config.toml
n_head = 3
norm_place = "pre"
norm_eps = 1e-05
qk_norm = false
tie_embeddings = true
lr_mult_up = 1.09
lr_head = 0.0084
schedule = "wsd"
decay_fraction = 0.679
train_tokens = 362600000
dataset = "wikipedia_en"
Each number is 128 + 32 x the weight over the matrix's rms, rounded and kept within 0 to 255. Layers, rows and columns count from 0.

# layer 6 MLP down (transposed), 1536x384, rms 0.0496, rows 418-444, columns 128-255
[[ 80 203 212 123 204 114 170 233 130 146 117  58  81 160 123  99 118  73 183 140 113 152 104  56 160  86 130 170  35 127  98 107 143 105  99 131 112  44 152 101 155  67 117 164  68 111 157  85 155  78  64 123 136  46 162  63  81 121 116  80 149 130 101  98  99 124 116 146 160 145 167 129 153 220 114 159 205 108 136 157 118 100 143 191 209 155  47 151 100 136 184 167 136 134 116 158  58 134 121  63 117 117 135 162 131 193 144 139 108  73 116 102 158 107 138 109 109 121 104 164 150 118  99 127 119 149 103 125]
 [106 144 152 108 136 123 144 187 142 125 110 110 146 107 153 120 135 124 139 116  74 108 169  80 115 131 159 155 121 106 181 155 146 121 174 112 128  80  51 124 103 110 122 150 180  91 112 151 137 138 107 137 146 173  97 118 139  89 163  60 155 140  92 157 164 128  95 186  98 153 171 163 171 157 153 150  79 141 111  94 139  71  64 168 140 161 206 213 107 140 123  99 118 131 162  88 127 140  75 142 129 132  93 198 175 202  74 171  65 126 111 135 130 127 134 127  86  71 109 129 132 182 156 163 145 189 104  86]
 [ 79 144  42 125  68 152 130 163  90 141 160 105 160 159  93 163 147 132 155 137 114 144 140 185  85  86 168 115 142 118 169  97 165 106  75  90 147 199 145  53 130 121 109 182 102 117 141 188 103 136 108 122 150 122 138 159 109 127 107 138  88  87 109  87  93 122 137 110 147  65 130 130 201 146 157  99 167 130  88  83 152  75 137  80 112 164 119 159 148 123 130  96 106 170  96  59 114 198 145 179  99  96 177 158 127 125 165 158 114  74 159 153  67 117 167 105 172 155 130 144 116 139 134 158 115 124  90  99]
 [ 63 172 121 128 124 145 126 127 131 127 132 186 140 124  93 126 153 114  78 173 192 133  86  91  68 126 154 126 110 124 175 121 122 122 131 137  73 118 126 125 113 138 155 145 127  93 131 103 108  86 144 161 143  65 128 106  95  72 150  77 128 127 152 114 156  99 129 117 140  50 168 130 135 129 155 172 119 151 116 142 146 128 174  98 126 119 116 114 167 106  88 118 121 139 136 135 116 122 131 109 113 125 156 163 103 108  71 112  79 104 118 142 128 107 175 164 131 119 134 126 123 124 157 124 135  90 170 162]
 [ 67 164 181 111  88 123 138 128 138  97 149  83 127 118 133 125 144 117 127  40  99  85 158 139  78  89 173 119 146 144 124 138 128 119 125 153 170  45 166 166 124  79  54  37 114 164 158 102 136 138  97 105 131  54 132 174 120  80 125 166 139 112 144  86  82 115 153 159  93  90  84  83 114 162 107 103 104  43 100 142 132 164 127 126 115 106 109 142 128 104 130 142 168 177 111 128 116 125 105 211 139 137 163 146 114  93 123 129 135 162 121 163 165 146 115 116 131 191  75 190 109 101  64  93 119 186 170 106]
 [113 123 115  66 147 183 113 105 144 108 138  40  71  60 159 181 195  93 172 105 107  93 102 152 112  83 122 114  87 108 117  99 136 151  93 119 109 141 120 138 163  45 113  77 143 153 102 162 142 146 184 153 190 107 165 109 134 182 163  99 103 152 205 159  49 139 115 169  85 134  94 120 145  92 141 102 131 184 154 141 171 168 151 137 153 137 131  97 174 116 170 161 219  84  87 137 171 121 133 100 128 167 227 145 137 143 100 135 142 107  60 210  72 152 129 124 124 123 116 132 152 103 105 123 157 193 108 123]
 [137 108 120 100 152 125 132  86  75 103 122  38  86  96 121 117  94  98 111  91 110 130 128  65  66 144 102 169 120 127 100 137  85 125 114 124 148 105 135  84 122 125 131 123 112 115 135 163 145  95  89 126 122 127 115 105 116 117 171 137  64 102 156 124 156 140 151 107  92 104 126 133 123 135 104 167  98 160 125 145 160 117 159 140 152 132  97 130 150 130 124 131 113 154 113 181 119 133 121  82  86 148  67 140  94 142 120 186  81  76 111 114  99 129  92 158 156  93 134 100 135 143 121  80 122  96 109  73]
 [150 112 116 169 182  94 124 127  65  52 124 161 126 201 118 109 110 131 150 191 106 128  77 118  89 175 122  78 145 153 154 113 107 136 107 110 114 143 144 105  77 201  52 175 114 124 127 125 159 130  92 120  94 159 148 121 123  94 167 167 171 104 113 154 160  54 126 140  74 177 170 100 147 104 110 116 204 169 162 136 108  79  71 126 111 162 123 140 103 181 143 124  74 113 116 173 118 190 176  91 143 102 157 127 144 164 144 162  81 141 144 133  92  89 133  81  88 140 147 153  79  83 149 148 168 128 190 129]
 [ 95  82  90 150 132 163 159 120 137 170  70 131 146 118 126 130 113 138 166 112 130 185  42 108 138 147 158  89 105 135 158  77 153 119 117  90 101 151 187  99 125 166  99 130 134 130 144 121  93 154 194 166 119  99 176 141 100 130 113 150 144 106 145 162 122 133 120 170  66 222 182 109 125 122 157 109 173  99 161 110 119  96 129  95 145 156 155 120 109 154 137 139 139 172  68 121 141  95 124 148 146 126  91  95 104 152  83 126 117 151 118 152  84 122 123 122 175 171 189 100  72 123 116  72 125 147 121 120]
 [128 116 104 120 101 103 104 133 101 112 100 113 110  90 108 102 101 111 149  90  68 115  71 121 112 114 143 172 163 105 132  95 124 175  79 114 174 176 115 152  83 139 133 144 186 104 114  42 145 133 119 115 173 184 107 151 130 112 124 106  86 118 126 166 127  60 113 131 158 125 169 134 171 148 109 147 121 126 130 128  79 119 164 140 120 103 155 134 125 106 161  84 113 199 115 154 154  86 104 110 172  78  98 133 117 139 150  97  91  50 179  97 161 120 118 120 146 164 156 112 118  91 135  95 103 173 152 166]
 [103 141 150 118  91  87  88  86 111 135 131 106 144 159 125 129 124 134 112  90 141  97 145  70 155 130  91 160 113 168 110 155  87  67  53 111 113 123 177 103 139 152  71 156 105 125  99 119 134 147 120 109  70 157 125 106 130 173  71  97 139  76 131 106 112 171 112 126  87 118 154 119 123 107 136 119 127 150 100 137  77 134 140 112 121 137 105 155 139 114 129  82  92 128 146 165  85 153 159  66 109 141 128 124 164 107 171 120 146 160  96 126 120 160 137 124 151 114 145  74 121  90 120  80 126 124 124 147]
 [124 142 106 122 177  99 149  95 136  95 123 109  86 135 111  62 192 162 131  46 127 173 119 163  94 134 132 139 147  81 135  92 140 116 109  68  65 150  93 155 151 131 203 114 150 125 162 158 108  70 169 146 165 134 101 200  81 164 138 106  93 142 164 123 141  86 179 142 123 101  93 152 162 123 126 161 119 152  85  99 125 133 125  58 165 177 117 116 160 136 113 137 143 103 127 128 152 113 179 140 111 183 153 135 133 111 168 118  95 123 141  83 138 113 189 123 112 179 162  90 140 149 116 143 163 124 161 179]
 [123 112 155 178 168 160  77 147  90 123  86 126 144 138 109 141 117 131 100  80  97 154 194 126 114 134  95 121  93  76 106 152 117 112 113 100 115 134 151 134 147 116 136 120 124 104 147 125 141 185  86 223 131  96 198 153 159  69 110 139 120 118 130 156 106 171  81 103 175 143 115  84 104 130 132 188 175  60 124 166 110 116 178 144 163 213 129 163 142 152 130  71 129 112 126 153 136  81  96  73 103 112 110  67 136  96 113 113 104 159 119 144 129 133 151 136 107 127 124 138 130 100 104 182 174  93 144  77]
 [144 135  54 167 146 205  89 129  87  88 161 115 146 173 104 124 169 127 146 158 100 138 133 101  75 108  89 139 192 113  97  88 160 143 134 128 112 114 130 146 203 112 130 163 134 124 110  96  58 148 164 136 148 169 126 158 120 117 135 133  73 123 159 161  84 130 167 103  86 165 153  86 130 163 161 142 180 120  74 129 137 137 169 172 146 169 123 163 139 121 141 180 131 123 141 146 159 115 124 108 197 129 140 137  92 133 172 124 105 147 116 135 159  90 165  85 111  93 125 139 147 148 127  71 158 109 135 117]
 [128  94 152 143  94 114 111 111 129 141 149 103 150 134 170 133 168  98 127 122 113  85 177 141 190 124 132 128 132 114 124 107 124 139 129 104 118 157 112  81 138  95 157 115 135 123  73 132 103  98 147 142 124 157 137 110 102 160  82  97  93 146 140 124 162 150 116 139 192 137 169 166 133 146 141  95  99 137 130 149 147 133 114 197 139 139 118 156 118 112 119 141 108 163 133  87 135 143 121 109 150 120 119  87 121  84 142 116 135 132 190 146 124 125 125 166 183 116 150 110 131 158 184 122 128 100  91 107]
 [136 125 209  54  80 129 160 151 158 150 141 133 120 106  87 183 131  95 192 107  94 146 120 143 153 156 119  92 115 100 140 156 101 148 121 144 198  59 179 133 139 127 108 132 125 226 148 115 184  46 130 148  39 189 100 142 200  82 127 144 143 142 108 108 163 157 150 139 199 128 125 145  90 150 117 100 149 129 157  82 101 116  79 144 136  77 125 115 131 129 114 173 155  81 182 155  92 124 162  95 142  88  73 122 150  65 155 116 121  69 131 162 167  73 151  83 187 128 122 240  70 123 136 126 129 218 129 140]
 [114  80 151 157 150 149 105 133 160 141 114 120 118  96 134 101 109 132 143 152 165 122 142 158 139 123 115 146 119 143  90 123 133 126 109 139 131  99 206 151 240 149 125 121 112  71 135 138 160 159 172  91 149 185 167  83 152 109 139 136 142 117 172 155 164 115 133 109 148  73 167  88 144 124 106 103  95  78 136 155 170 107 102 116 146 134 156 140 140 141 117 179 138 110 112 150 132 154 151 116 145 118 162 107  86 149 105  79  87 138 118 118 124 111 169 175 194  95  85 115 124  85 107 155 176 116 146 124]
 [141 148 102  60 154 139  98 142 148 118 139 174 174  91  62 128 144  86  98 128 131 184 145 107 105 169  83 108 112 105 132 155 168 136 155 108 116 189 146 134 235 140  82 185 133 158 126 147 130 115 135 126 109 116 127 153 105  95 121 136 119 121 144  89  80 131 159 130 139 116 123 143 139 165 130 136 145 107 104  98  91 147 141 188 165 132 171  60 115 151  73 176 103 136 151 124  92 124 146 136 164  97  60 109 125 132  33  69 140 102 139 143 105 185 128 118 144 158 114 169 112 158 171 128 157 118 137 143]
 [127 183 139 171  94 112 212 111 136 112  93 140 135 158 161 132 157 171  63 125  99 124 176 153 132 126 124 115  89 131 114 154 165 136  78 191  75  85 112  94 126 126 142 122 133 126  81 150 133 168 104  79 166 152 129  75 146 170 174  64 113  69 143 130 142  95  85 128 101 133 116 120 134 140 115 164  84 162 115 181 112  87 116 103 172 113 122 152  78  96 151 118 128 139 142  97 133 115 145 123 104 150 166  88 144 163 115  68 116 159 153 136 101 138 157 156 117 115 131 114 116  69 142 109 116 139 147 137]
 [111 150 200 148  89 133 110 170  56 117 124 135 191 178 102  83 160 126 140  86 151 142 109  69 153 204 151  91  68 130 135 118 111  81 156 126  89 135 108  91 118 156 133  98 133  99 115  87 117 126 104 156 141 122 120  81 129 107  97 152  99 114 112 207 170 144 104 168 194 184  98 169 123  93  84 187 142 108 165 111 180 171 116  91 186 141 141 139 152 114  88 130 175 130 149 176 104  47 175 124  98 137  81  94  96 108 149 146 159 182  76 100 137 145 156 158 141  97 181 157 160  55 116 195 104  83 127 111]
 [108 164 135 120 157 157  67 142 151 161 132 120  24 115 151 181 100  67 187 151 132 146 128 117  86 131  85 104 131 111 141 129 161 142 133 122 124 136  79 105 100 172 131 103  94 130 100 130 123 126 129  76 123 147 142 120 125 156 116 117 124  82 146 120 163 104 157 117 138 113 119  95 148 103 103  60 129 107 117 116 108 150 114 130 109 132 108 134 188 141 115 113 124  95 129 102  91 100 139 106 149 124 142 102 167  92 166 114 112 123 130  99 137 108 157 141 126 176 127 180 150 124 102 135 152 188 157 112]
 [101 138 123 119  98 202  73 120 100 102 179 121 125 142  93 134 128  94 168 102 141 135 135  88  68 117 131 186 128 158 108 196  76 190  44  95 126  46 198 153 150  40 114 123 122 136  98  94 219 141 108  58 148 155 237 106 162  75 147  79 205 138  87  83  29 101 131 132 110 101 115 139 133 166 126 117 166 170 147 197 117  81 215  87 132 146 178 160  98 123 182 116  89 169 127 178 102  60 142 105 169 116 107 142 179 105 162 163 177 138 186  87 133 128 103  46 106 153  72 130 137  91 217 160 137 144 193  86]
 [156 118 129 154 155 138 186 199 143 166 130 209 178 147  73 125 139 113 130 174 102 141 125  88  76 153 155  60 135  39 167  81 160 150 119 118 119 144 120  98 129 197 171 165  82 189 118 140 124 126 158 167 122 100 122 112  67 124 220  83 124 112  67  82 140 103  76 129  86 110 215 171  89  73 108 197 116 147 115  99 107 148 193 141 158 225 125 139  96  96 141 119 134 132 109 147 106 131  90 101 168 118 165 195  96 148  82 146 199 164  86 152  79 139 175 109 131 196  76 137 124 190 138 124 174 113 140 116]
 [164 193 121 173 154 117 173 131 158 161 162 132  79  65  97 134 122 129  98 111 169 106 117 108 121  65 138 140  96 105 164 145  74 156  80 107 160 114 134 159 182 143 112  61 114 122 129 193 172 152 163 103 162 133 120 168  94 133  81 147 112 120  96  96 154 180 116 150 142 119 116 138 130 127 110 157 154 149 108 162 153 137 120 139 109  79 129 148 106 137 122 103 165 149 137  80 148  89  82 135 124 124  96  58 107 119 152 126 100 134 121 129 127 122 118 130 149 114 154 103 175 112 183  82  91 104  97  83]
 [108 127 155  81 103  93 154 117 141  77 159 159 117  93 119 131 101 115 122 153 119 143 145 124 128 123  84 138 131 154 144 115  77 110 166 116 138 121 141  98 135 132 105 110 164 119 137 125 124 110 134 126 184 128 160 157 129 152 117 139 160  99 133 195 147 105 167 135 108 103 107 172 118 154  94 148 138 115 139 169  72  99 134 136 137 109  90 152 134 116 138 157 135 161 131 126 122  84 143 116 147 129 106 153 123 110 132 121 137 114 194 148 119 131 106 155 121 137 130 107 113  92 123 118 139 117 113 153]
 [ 63 150 124 138 149 121  97 114 169 166  36 136 125 151 141  46 184 138 191  48 119 160 106 101 150 127 176 160 106 156 123 135  86  83  99 171 109 136 156 184 155 172 169 118  58 149 140 172 134 148 112 111 105 155 106 155  98 216 119 100  91 119 108 114 174  69 139 133 146 112 167 118 120 103 203 154 143  91 126 134 180 155 145 130 115 142 145  93 149 133 130 103  84 122 136 101 115 144 129 152  81  94 169 124 138 155  67  97 164  58 121  60 143 106  97 206 200  68  89 125 141  57 190 172 117 126 149 126]
 [154 121 144 150 105 136 128 163 160 142 102 129  99 194 142  68 166 140 101 131 134 155 129  79 107 130 109 145 122 129  90 123 116  97 113 155 144 141 135 106 143 153  83 125  93 135 111 104 121 119  89  87 109 100 131 117 118 108 157 125 123  62 119 108 133 135 137 148 125 138 144 136 132 138 114 143  80 137 151 161 148 149  84 154 104 136 153 143 154 151 109 149 142 165  82  94  84 130 112 168 141  57 125 129 135 129 136 140 120  61 145 127 147 161 118 114 102 110 122 162 137 139 106 139 105 105 134 152]]
# layer 6 MLP up, 1536x384, rms 0.0658, rows 419-445, columns 128-255
[[ 89 110  71  81 141 126 161 139 164 110 196 125 169 102  99 162 132 117 161 165  79 187 130 146 130  87 120  83 169  90 146  73  61 110 131 139 161 162 105 142 119 122 118 106 108 118  98  60 153 151 157 110 103 130 130  93 134 127 152 119 113 111 127 117 133 132 161 148  73 114  53 147 153 161  84 165 106  97 120 120  89 172 195 110 171  54 140 128 155 143 190 144 160 158 143 236 159 141 109 167 178 156  99  99 188 106 187  78 175 175 200 180 127 126 110  62 156 113  62 133 113  87 122 100  91 112 146 134]
 [ 85 116 175 144 147 135 117 136 114 130 115 157 103 202 112 137 210  91 158 144 148  81 173 163 149 154  92 108 184 132 122  68 156 141 105 142 186 146 132 168 133 176 179 126 113 115 138 157 173 154 173  91  92 156  90 108 115 127 133  98 125 206 108 101 106 181 171  51 161 111 108 106  96 123  98  50 124 164 158 179 136 117 155 195 127 140  83 116  85 171 109  97 103 109  91  96 182 116 101 239 139 142 175 112 135 139 135 127 128 116 140 170  84  97 116  93 153 173  87 150 127 157 116 112 119 152 152 136]
 [165  94  74 140 163 101 140 175  69 143  95 153 129 158 182  99 133 149 169 133 162 145 114  84 156  72 146 144 115 164 133  84 151 120 154 158 124 137 152 125 132 104 130 100 135 164 133 188 163 111 107 137  95 124 117 106  92 142 182 112 124 154  95 166 120 124 167 162 136  93 110 157 104 178 148 114 127 127  96 120 135  94 138 121  95 140 165 156 144 132 107 133 119 145 148 143 138 134  89  98 121 119 105 146 122 141 121 143 130 107  69 100 123 117 124 117  90 119 103 110 144 173 124 152  99 115 142 174]
 [ 94 152  84 185 139 141  84 137  67 108 124 137 156 164 167 121 134 142 139 124 148 133 137 112 105 127 138 117 180 121 189  98 112 109 100 100 101 150 114 118  94 181 153 139 127  88  96 143 142 157 119 134 135  85  87 143 133 153 166 133 143 179  70 140 130 168 113 100 126 202 145 127 115 147 159 146 147 175 164  54 135 110 169 104 184 156 132 102 120  94 156 126  43 118  92 154 131  70 112 136 104 148 124 232 151  96  91 133  82 122 149 103 119 185 138 104 143 145 156 111  85 169 154 158 170  71 107 114]
 [139 183  75 144 141  66 175 170  76 119 174 138 171 144 110 158 152 132 176 135 104  91 165  87  84 128 137  97 127 105 143 120 122  74 113 111 112  88  85 138 135 120 140 124 101 127 112 162 134 126 155 131 120 169 129  95  81 174 123  87 106 153 110 144 136 110 188 196 109 140  92 126 121 117 111  75 132 127 140 121 109 173 123 128 118  63  81 139 169 115 140 147 108  77 100 118 131 128 111 112 127 154  88  99  84 120 152  99 152 136 121 164 114 148 118 145 126 139 151  75 131 136 150 129 111 139 160 140]
 [174 158  84 129  82  86 110 142 137 149 195 148  77 129 114  93 139 156 159 123 125 145 125 155 124 101 158 110 197 164 142 135  99 120 128 208  81 123 133 149  89 118 195 124 191 139 139 164 112 152 132 142 164 101 102  78 152 152 128  63 124 143 154 123 132 139 125 174 146 203 104 127 170 126 105 167 121 142 136 130 145 182  86 142 107 106 147 173 168 137 123 150 116 142  37 127 125 113 129 157  91 170 138 124  51 127 158 115 143 182 178 120 153 127 145 107 142 116 117 101 108 103 155 139 100 108 220 209]
 [165 111 127 123 132 118 120 130 116 176 141 182 121  83  93 152 171  36 112 129 231 121 105 236 161  97  88 121 130 189 134  88 134 125 117 150 111 130 140 143 164 159 150  42 152 135 132 135  43 212 163 223  73 141 113 113 157 151 113 128 103 120 155 141 166 142 206 146 164 124 114 164 126 139 126 119 130 140 152 155 132 160 175 182 141 102 165 115  97 165 143 189 134  95 116 157 198 159 176 181 170 121 105 171 117 134 175  69 100 136 166 130 117  75  89 147 157 212 137 167 164 126 145  76  49 120 150 125]
 [102 126  74 112 159  92 115 164 156  88 199 131 125 107  72 205 145 124 140 161 195  71 142 172 119 147 122 112 148 158 139 127 108 142 117 142 115 128 161 123 178 130 114 158 108 122 108  54 144 121 170  88 155  52  89 131 112 183 122 141 103 136 136  86 135 109 134  95 172 115  97 117 112 157 184 145  69 100  99 163  98 167 139 161 126 101 132 155 120 115 161 116  98 160 198 141  91 162 140 127 161 156 115 153 156  75 165  90 173 116 141 151 119 152 132 156 104 107 123 153 129 109 120 103  85 120 153 201]
 [145  94 129 174 128 155 135 128 131 162 137 123  78 132 132 169 202 156 135 132 194 104 159 132  95  65 120  83 145 164 134 115 126 127 115 141  75  64 176 125 164 110 182  84 129 138  58 189 173 133 109 181  61 116 117 115 115 133 149  68 178 155  94  46 126 196 162 112  97 128 111 120  62 138 118  79 106  99 158 177 167 165 108 143 124 129 131 139 133 130 125 143 136 120 138 130 118 134 114 148 139 138  91 140 165  87 156 168 156 160 100  79  81 181 123 137  99 130  85 133 163 112 150 148 123 155  79  96]
 [197 154 165 102  91 120 109 120 120 152 155 149 126 149 150 144 163 147 161 176 150 130 138 187  88 105 142 162 110 139 186 142 140 100 106 152 124 159  94 207  25 125 164  89 156 157 139  93  97 133 106 138  56 130 177 172 110 104 140 135 111 136  85 153  92 117 102 141 127 147  57 146  71  61 155 121 129  85 149 166  76 158 137  94 111 124 184  80  91 128 125 134 140 119  81 145 185 112 118 222  96 191 159 163  80 142 181 127 160 138 126 115 120 170 151 140 115 125 140  65 101 127 145 129  75  92 150 129]
 [147 157 135 100 170 191 110 188 119 179 115 143 109 138 133 142 116  46 133 158 122 186 136 223 179  88 191  80 130 125 157 150 113 110 107 145  61 107 114 120 121 148 140 110 125 152 117 133 150 224 147 134 123 138  86 122 141 140 119  48  60 143 123 119 124 133  87 133 109 149 125 103 107 187  54 113 127 149 132 107 149 160  92 194 161  89 145 133 124 100 150 101 140 128  69 165 126 165 139 151 197 162 108  84 119  87 118 127 136 145 146 157 158 223 141  17 168 121 140  79 160 133 121 154 137 124 110 140]
 [153 107 146 170 130 220 164 165 188 171 147 154  82 156 157 139  65 132 145  96 167  68  98  82  92 136  87 131 165 146 154  65 147  99  98 170 146 128 171 176 155 103  96 174 133 132 113 170  85 130 138 102 162 120 134 119 140  75 142 169  87 129  97 160 122 106 164  79 156 134 141  33 136 126 127  85 132 137 185 167  50 123 143  90 201 125 127 103 160 140 161 100 120 136  94 226 160 175 123 115 114 132 133 108 179 120 141 127 130 157 167 129  52  74 117  99 118 168  89 162 159  41 104 158  88 107 142 117]
 [117 155  92 145 111 125 109 131  79 128 140 136  60 175 137 223 225 160  84 137 139 109 112 123 150 120 126 151 209 154 155 127 154  58 123 177  79  99 163 141 113 107 196  89 114 142 115 119  81 153 101 104  80  97 112  98  89 121  90 154  95 142 105 137  97 126 167  88 132 169 122  78  98 142 128 140 111 132 169 121 117 168 115  43 163 155  92 143 171 109  90  99 128 165 171  81  92 125 153 139 163 185 114  68 181  74 113  67 101 137 103 110 157 141 135  97 122 152 113  98  94 120 168 129 127  81 103 123]
 [110 170 143  95 105  99 140 144  91 112  83 124 129 105 130 103 115 101 144 113 151 139  81 143 125 136 153  99 135 141 195 117 111 135 103 145 171  79 140 149 114 141  98 119 124 133 112 143 163 123 149 148 105 107 188 145 157  89 141 144 142  80 127 118  70 103 136 139  81 121  94 159 112 138 149  98 103  89  98 131 118 124 154  34 154 139 132 145 130 140 172 143 100 104  85 159 111  83 109 155 112 162 103 121 191 149 147 129 126 118  63 136 115 152 118 101 101 185 110  91 133 125 162 127 128 161 158 118]
 [ 84 151 137 178 118 153 114 118 198 132  54 150  63 143 145 160 139 116 148 185  81  86 105 159  83 198 158 100 159 169 121 125  83 108 134 111  91 165 174  79  76 183 133 155 133  93 147 179 194 175 166 128 136 118 115 111 152 122 124 127 118 188 110 100 123  97 191 102 141 155 117 112 168 131 155  72 127 146 147 137 122 165  92 138 170 141 101 106 170 142 139 114 145 197 132 167 150 162  59 118 152 125 149 153 123 118  72  84 136 115 138 178 100 143 142 120  47 107  96 164  94 104 195 120 104 149 162  91]
 [148 136 113 161 119 135  75 108  82 114  67 137 109 174 136 131  92 134 172 125 165 131 167 150  99 121 138 150 208 128 125 120 146 133 117 146 122 129 132 169  85  75 104 144  98  91  89 148 130 124  73 144 183 124 132 122 104  95 141  42 131 159 112 206  98 130  81  79 110 102 125 105 183 154 163 178 101 159 153 139 133 133 143 145 122 116 109 160 108 182 163  91  90 167  75 144 128 121 124 178  97 148 134 147 106 137 109 102 119 164 112 144 152 129 118  79  79 124 128  83 115 137 148 113 140 141 186 108]
 [139 123  87 150  90 127 101 132  73 189 113 162 116 178  97 164 130 163 116 159 152 130 138 156  63 206 172 153 157 118 169 155 109 109  97 146 141  97 119 106  91 170 205 158 113 115  98 148 155 147 113  79  84  87  97 101  99 125 132 110 108 128  98 102  89 104 114 148  91 205 134 172 108 130 110 115  65 146 137 126 143 146 136 135 112  85 147 136 161 136 152  92 159  95 102 120 120 119  86 117 130 178 195 152  76 122 118 100 144 154 144 139 142 131 168 151 107 169 168 125 108 130 159 165 121  83 175 193]
 [119 107 157 115 125  97  89 159 132 159 151 116 118  98 135 115 181  89 165 120 152 161  58 133 125 128 125 130 119 157 155  88 139 136  95 108 190 164 105 138 167 177  95  98 129 131 164 107 135  76 137 105 102 145 141 157  69 138 108 142 149 208 117 131 140 161 174 155 144 127 113 154  96 161 115  83 158  98 146 106 155 206 111 117 103 129 152 103 137 144 126 119 130  92  93 135 146 118  94  95 100 195  95  83 161 139 174 142 130 113 139 138 132 155 148 128 172 121 117 158 150 141 116 125 118 124 144 107]
 [141 146  84 160 207 134 104 161 173 156  84 152  80  31  93 157 111 162 106 160 133 148 122 144 188 129 132  90 176 137 111 136  80 159  41 140 121 131 132 194  81 129 142 107  69 102 109 159 125  94  84 147 103 154 162  54 156 138 135 136  96 143 117 189 140 103 121 111  91 163 100 105 156 110  83 180  80 100 185 118 138 121 119 205 167 150 117 114 109 134 161 200 156 146 147 126 100  84 128  95 192 199 151 152 193 163 140  79  85 117 147 119 150 139 142 162 173 105  76 157  70  78 118  81  98 121  65 192]
 [169  77  95 136  99 134 154 129  96 104 131 120 183 150 130 105 110 169 104  83 164 134 122 139 167  72 165 165 122 146 105 120 112 112 122 125 142 111 193 129 155  81  81 150 121 123  86 124 121 146  93 145 112 128 111 119 138  96 168 124 140 163 124 185 133 135 105 165 115 140 111 122 103 147 134 182 151 158  95 139 126 103 147  95 142 116 166 107  59 132 175 162 172 140  81 152 130 188 133 149 139 151 157 181 146 168 123 133 159 127 153 173 136 125 110 144 107 125 142  81 103 122 176 143 153  80  81 117]
 [ 99 137 135 173 131 143 181 122 115 106  96 100 184  86 159 147 137 120 141 157 128 148 131 164 114 108 138 165 119 140 161 149  77 135  93 182 140 134 129 141 134 141 123 129  72 101 167  85 156 156 107 112 108 177 139  91 140  65 118  93 119 121  77 127 135  62 128 140  56 151  52 103 136 185 124  98 155 157  92 163 137 113 110 133 125 142 143 150  83 177 133 112 102 139  87 165 133 139 139 166 137 172 193 148 142 159 146  70 156 187 147  85 110 125  97  97 140 112 103  58 157 117 194 148 143  63 107 186]
 [ 91 158  55 156 106  89 106 177 145 162  74 190 170  82 158 111 169 128 117 128 157 119 101 175 146 110 158 169 219  91 141 134  78  74 127 119  61 151 141  70  75 208 138 108 126 172 123 133  87 196 143 167  75  88 148  75  90  64 255  85  68  90 126 142 159  77 135 124 144 167  85 180 136  87  91 151  86 134  99 138 154 159 168 162 149 135 112 152 133 136 136 103 112 164 180 152 118 133  87 111 151 115 148 165 123  45 124 140 177 158 182  84  93 118  75 162 145 169 115  61 125 157 200 131 128 181 163 179]
 [ 67 141 166 132 121 120 137  92 177 113  42 176  92  95 148 103 112 121  80 137  93 177 108 194 156 152  98 150 191 128 131 124  63  77 116 137  80 107 177 176 117 154 122 158 206 108 152 133  93 142 116 147 143 102 139 170 125 117 226 133 136  99 121 201 145  90 167 132 142 145 127 158 138 109  76 108 124 110  46 134 108 115 142 132 113  94 129 140 191 110 137 147 113 140 128 119 103 150 117 168 178 143 118 151 140 105  98 120 157 190 168 107 159 152 125 113 109  97 120 151  84 134 137 102 120 132 139 147]
 [173 144 148 151 183 123 128 155 122 139 101 154  99 152 137 105 114 146 109 169 121 139 165 143 138 159 144 135 110 133 180 111 150 126 129 163 140 159 142 162 147 130 115  82  98 140 119 145 133 137 135  67  71 142 110  85 116 132 156 140  75 168 125 157 129 114 110 145 130 141 121 179  95  92 143  76 106 127  98 127 135 130 164 132 103 122 124  94 116 130 130  85 125 124 145 137 161 142  35 153 125 120 144  89 147 136 119 170 144 119 169 105 114 106 129 125  87  94 115 116 112 128 135 107 105  72 187 116]
 [115  97  78 146 124 102 135 151  62  90 165 154 153 123 108 149 130  86 114 181 142 102 101 122 154  89 107 123 148 130 144 132 114 130  67 149 148  78 182 127 120 118 113  86 159 121 109  81 214 159 149 138 180 139 144  87 143  57 125 181 148 148  87 113  65 116 190 197 148 176  76 142  73 143 131 101 173 141  52 134 101  81 127 176 111 155 123 191 127 157 120 169 128  83 146 126 172  59  80 120 144 137  93 149 122 115 222  86 135 116 128 136 126 154 148 139 105 130  91 165 123 157 120 103  83 149 118 143]
 [124 121 132 119 114 138 143 148  70 130 145 108 120 189 132 131 128 138 198 190 116  87 147 178  88 107 109  78 157 128 164 123 124 133 128 120 119 129 113 184 126 140 151 120 130 146 140 111 154 163  99 136 154 124  97 198 108 138 180 114 158 137 124 133  82 142 144 164 134 180 143 160  96 138 132 108 123 113 145  89 175  86  89 173 141 181 149 131  56  55 163 174  87 107 139 135 162 138 145  92  99 151 113 185 143 106 130  63 128 174 128  94 146 110 140 136 153 145 105 117 102  99 132 127 110  63  95 152]
 [186 190  89 167 165 119 104 155 146 187 106 101 147 116 185 126 199 122 131  83 186 163 207 117 163 130 167 126 135 171 159 122  96 132 141 117  93 177 115 139 143 120 127 107 120 189 104 138 144 133  49 118 110 120 160  41  40 147 116  79 149 158 134 107  41 176 144 152 170 147 134  69 125 134 126 168  91 109  98  73 145 123  83 127 135 135 134 172 143 151  83 129  92 177  94 179  98  61  99 192 127 181  99  94 116  74 178 174 130 132 141 174 124  96 120 133 137 116 211  97  49  96 142 130 123  99 183 114]]